config = dict(
    n_head=4,
    rope_fraction=1.0,
    qk_norm=False,
    init_std_o=0.00931,
    init_std_up=0.0437,
    optimizer='adamw',
    lr=0.0025,
    beta2=0.99,
    lr_head=0.00821,
    final_lr_fraction=0.0,
)
Each number is 128 + 24 x the weight over its row's rms, rounded and kept within 0 to 255. Layers, rows and columns count from 0. The size above them is the row's rms in percent of the matrix's.

# layer 5 MLP down (transposed), 320x128, rms 0.124, rows 265-268, columns 0-127
size [ 97 106  95  99]
[[120 146 119 128 141 108 153  60 127 129 108 136  97 141 131 149 116 143 148 141 110 139 101 111 171 155 146 147 106 129 111 115 132 142  89 136 143 111 154 139 164 143 142 150 149 144  94 153 140 141 147  93 162 120 171 135 105 146  72  97 117 116 128 127 126 128  78 124 139 148 133 143 109 112 131 117 161 132  95  62 147 132 114 146 154 125 129 117 135 138 148  99  67 111 114 143 115 172 138 129 162 167  99 112  98 126 129 147 186  82 117 130  95  99  93 145 166  83 145 123 155 123 129 102 146 111 126 150]
 [207 109 157 140 146 107 131 131 123 113 123 125 162 138 145 161 107 136 123 133 133 125 153 148  99 152 127 126 122 101 138 159 131 120 213 147 125 104 177  93 148 111 149 144 110 136  88 117 120 121 125 113 148  94 155 118 143  69 120 168 149 119 150 104 140 112 137 143 133 112 173 134  96 122 113 136 134 115 147 132 109 105 128 127 131 135 139  82 100 147 140 145 144 135 129 173 192  92 126 145  95 123  89 121 105 136 132 100 133 123  85 135 196 116 129 109 120 155 113 100 142 118 158 128 107 125 138 132]
 [103 186 147 127  95  86 116 127 157 156  82 119 110  87 150 128 104 152 119 108 124 137 136 126 135 116 113 110 107 129  91 126 153 139 194 128 111 141 127  95 138 177 115 151 134 139  99 133 135 138 124 105 150 113 113 120 127 115  58 125 108  98 141 127 153 130 145 156 142 136 144 141 197 153  90 112  92 123  76 131 139  89 106  95 115 131 113 101 122 142 117 129  92  97 134 131  74 104 102 133 143 104 131 142 149 179 126 118 115 126 157 150 151 155 133 103 110 150 172 143 128 143 145 129 117 142 148 141]
 [132 140  92 121 114 145 135 138  85 113 101 140 152 121 126 111 162  86 145 140 102 158  89 152 100 110 119 116 133 131 167 107 116 155 118 130 120  91 151 122 136 166  95 128 154 142 117 138 116 135 171 131 106 154 126 132 134 116 117 136 125 106 129 149 138 133 131 130 126 139 143 168 107 137 162  94  90 169 107 128 109  99 121 120  97  87 100 122 111 110 137  99 101 128  84  82  91 148 112 131 166 123 138 155 121 120 135  72 101 144 102 142 101 167 128  62 123 118 166 142 114 160 157  98 116 178  82  93]]
# layer 5 MLP gate, 320x128, rms 0.137, rows 266-269, columns 0-127
size [ 98  96  96  94]
[[122 136 131 106 152 126 102 161 132 148  98  84 132 116 100 163 126 148 157 117 144 145 157 140 102 175 126 129 101 108 112 153 140 104 118 126 125 131 145 159 134 151 147 156  62 127  74 139 168 143 162 131  73 146 141 160  84 136 117 157 140  74 153 130  89 143 181 103 106 155 135 147  79 145 137 116 105 103 145 140 150 141 127 110 108 166 155 126 114 124 145 132 147  83 125 118 161 112 142 126 125 140 136  98 116 165 117 120 153 144 134 130 150 150 149 177 103 159 150 125 117  92 111 152 154 138 122 120]
 [174 121 102 105  98 200 161 149 113 123 122 128 138 131 121  87 143 107 142 107 110 100 160 106 116 140 148 142 128  99 121 138 121 116 136 117 129 150 108 123  97 156 173  97 155 150 125  79 130 138 157 100 143 101  99 155 134 135 122 122 107 104 154  99 112  48 153 116 163 112 168 180  93 155 119 150 125 118 118 138  97 129 147 139 107 124  94 132  95 136 141 129 104 144 117 153 141 113 122 134 158 134 114 132 112 130 145 177 145 113 133 173  91 158 112 166 135 139 139 108 145 146 168 150 117 137 129  88]
 [155 110 128 121 119 179 107 143  98 136 120 115 166  99 144 110 127  90 134 101 143 122 157 121 136 147 168 109 104 117 164  88 144 136 113 142 115 141  94 144 129 160 138 138 155 153 114 167 144 161 126 123  90  79 159 137 187 116 124 119  93 106 119 123 126 183 141 139 120 147 114 145 107 176 161 147  86 148 126 112 120 125 144 120 130 153 131 163 116 161 125 112 111 164 144 154 153 133 175  94  87 136 109 132 131 184 111 132 148 172 104 130 116 156  90 137 116 120 156 106 134 113 152 117 160 144 166 138]
 [152 142 138 128  89 153 176 104 163 178 108  94  86 133 129 125 133  99 157 135 164  92 109 115 112 138 135 134  99  83 127 138 152 101 137 107  95 130 130 100 140 152 104 185 130 118  96 163  74 104  91  81  91 124 109 127 126 128 113 138 151 138 140 126 193 131 124 124 122 169 121 157 144 142  92 103 154 133 115 142 119 108 159 109 124  85 142  88 125 131 147 163 149 107 115 144 142 126 130 109 124 164 124 145 135 138 107  75 139 133 126 160 134 122 126 126 151 146  93 126 134 161 152 147 128 157  98 150]]
# layer 5 MLP up, 320x128, rms 0.129, rows 266-268, columns 0-127
size [104  96 101]
[[174 147 155 132 146 141 116 159 153 108 155 145 107 139 127 178  91 155 121 123 107 117 168 131 146 101 121 135 129 148 140 133 136 121 137 129 107 109 114 151 127  89 136  93 119 105  92 102 132  90 149 109 120 131 150 140 149 128 117 141 146 119 151 113 178 158 121 109 115  87 117 165 104 175 132 123 130 141 175  99  84 144 151 123 151 135 114 107 180  93 106  99 125 171 115 137 158 185 114 140 114 103 119 111 139 119 133 146 142 126 103 137 127  97  81 117 142 156 127 137 216 114 120 122 127 101 140  94]
 [105 164 122 136 119 110 160 112 139 128 107 143 126 151  93 141 100 116 156 133 100 162  95 121 100 124 136 139 136 151  96 116 120 167 131 123 114 146 137 144  98 148 110 126 146 105 167  92 115 117 195 138 162 139 102 157  93 147 138 104 146 103 119 146 118  90  89 159 121  88 110 139  68 137  86 127 133 145 132  78 116  88  98 141 119 141 121 118  78 133 106  67 127 119 122 137 156 150 116 118 117 150 114 144  97 166 132 114 160 123 111 143 152 123 132 140 156 154 111  90 170  76 151 134 109 130 121 119]
 [140 108 152 126 114 127 151 120 111 164 112 116 165 133 156  98 130 101 170 139 105 153 141 140 110 128 135 124  85 113 156 110 123  94 119 145 115 152 114 135 109 157 117 124 151 108 106 151 155 121 124 106 114 109 106 146 154 115 121  85 110 158 108 113 138 126 123 150 190 168 127 150  97 141  79 129  93 117 100 137 141  83 124 121 129 110 125 105 109 140 170 112 100 181 168 105 180 115 164 127 130 108 120 161 103 149 143 110 119 110 109  82 105 169  94 130 170 111 153 145  83 148 123  92 116 122 119 171]]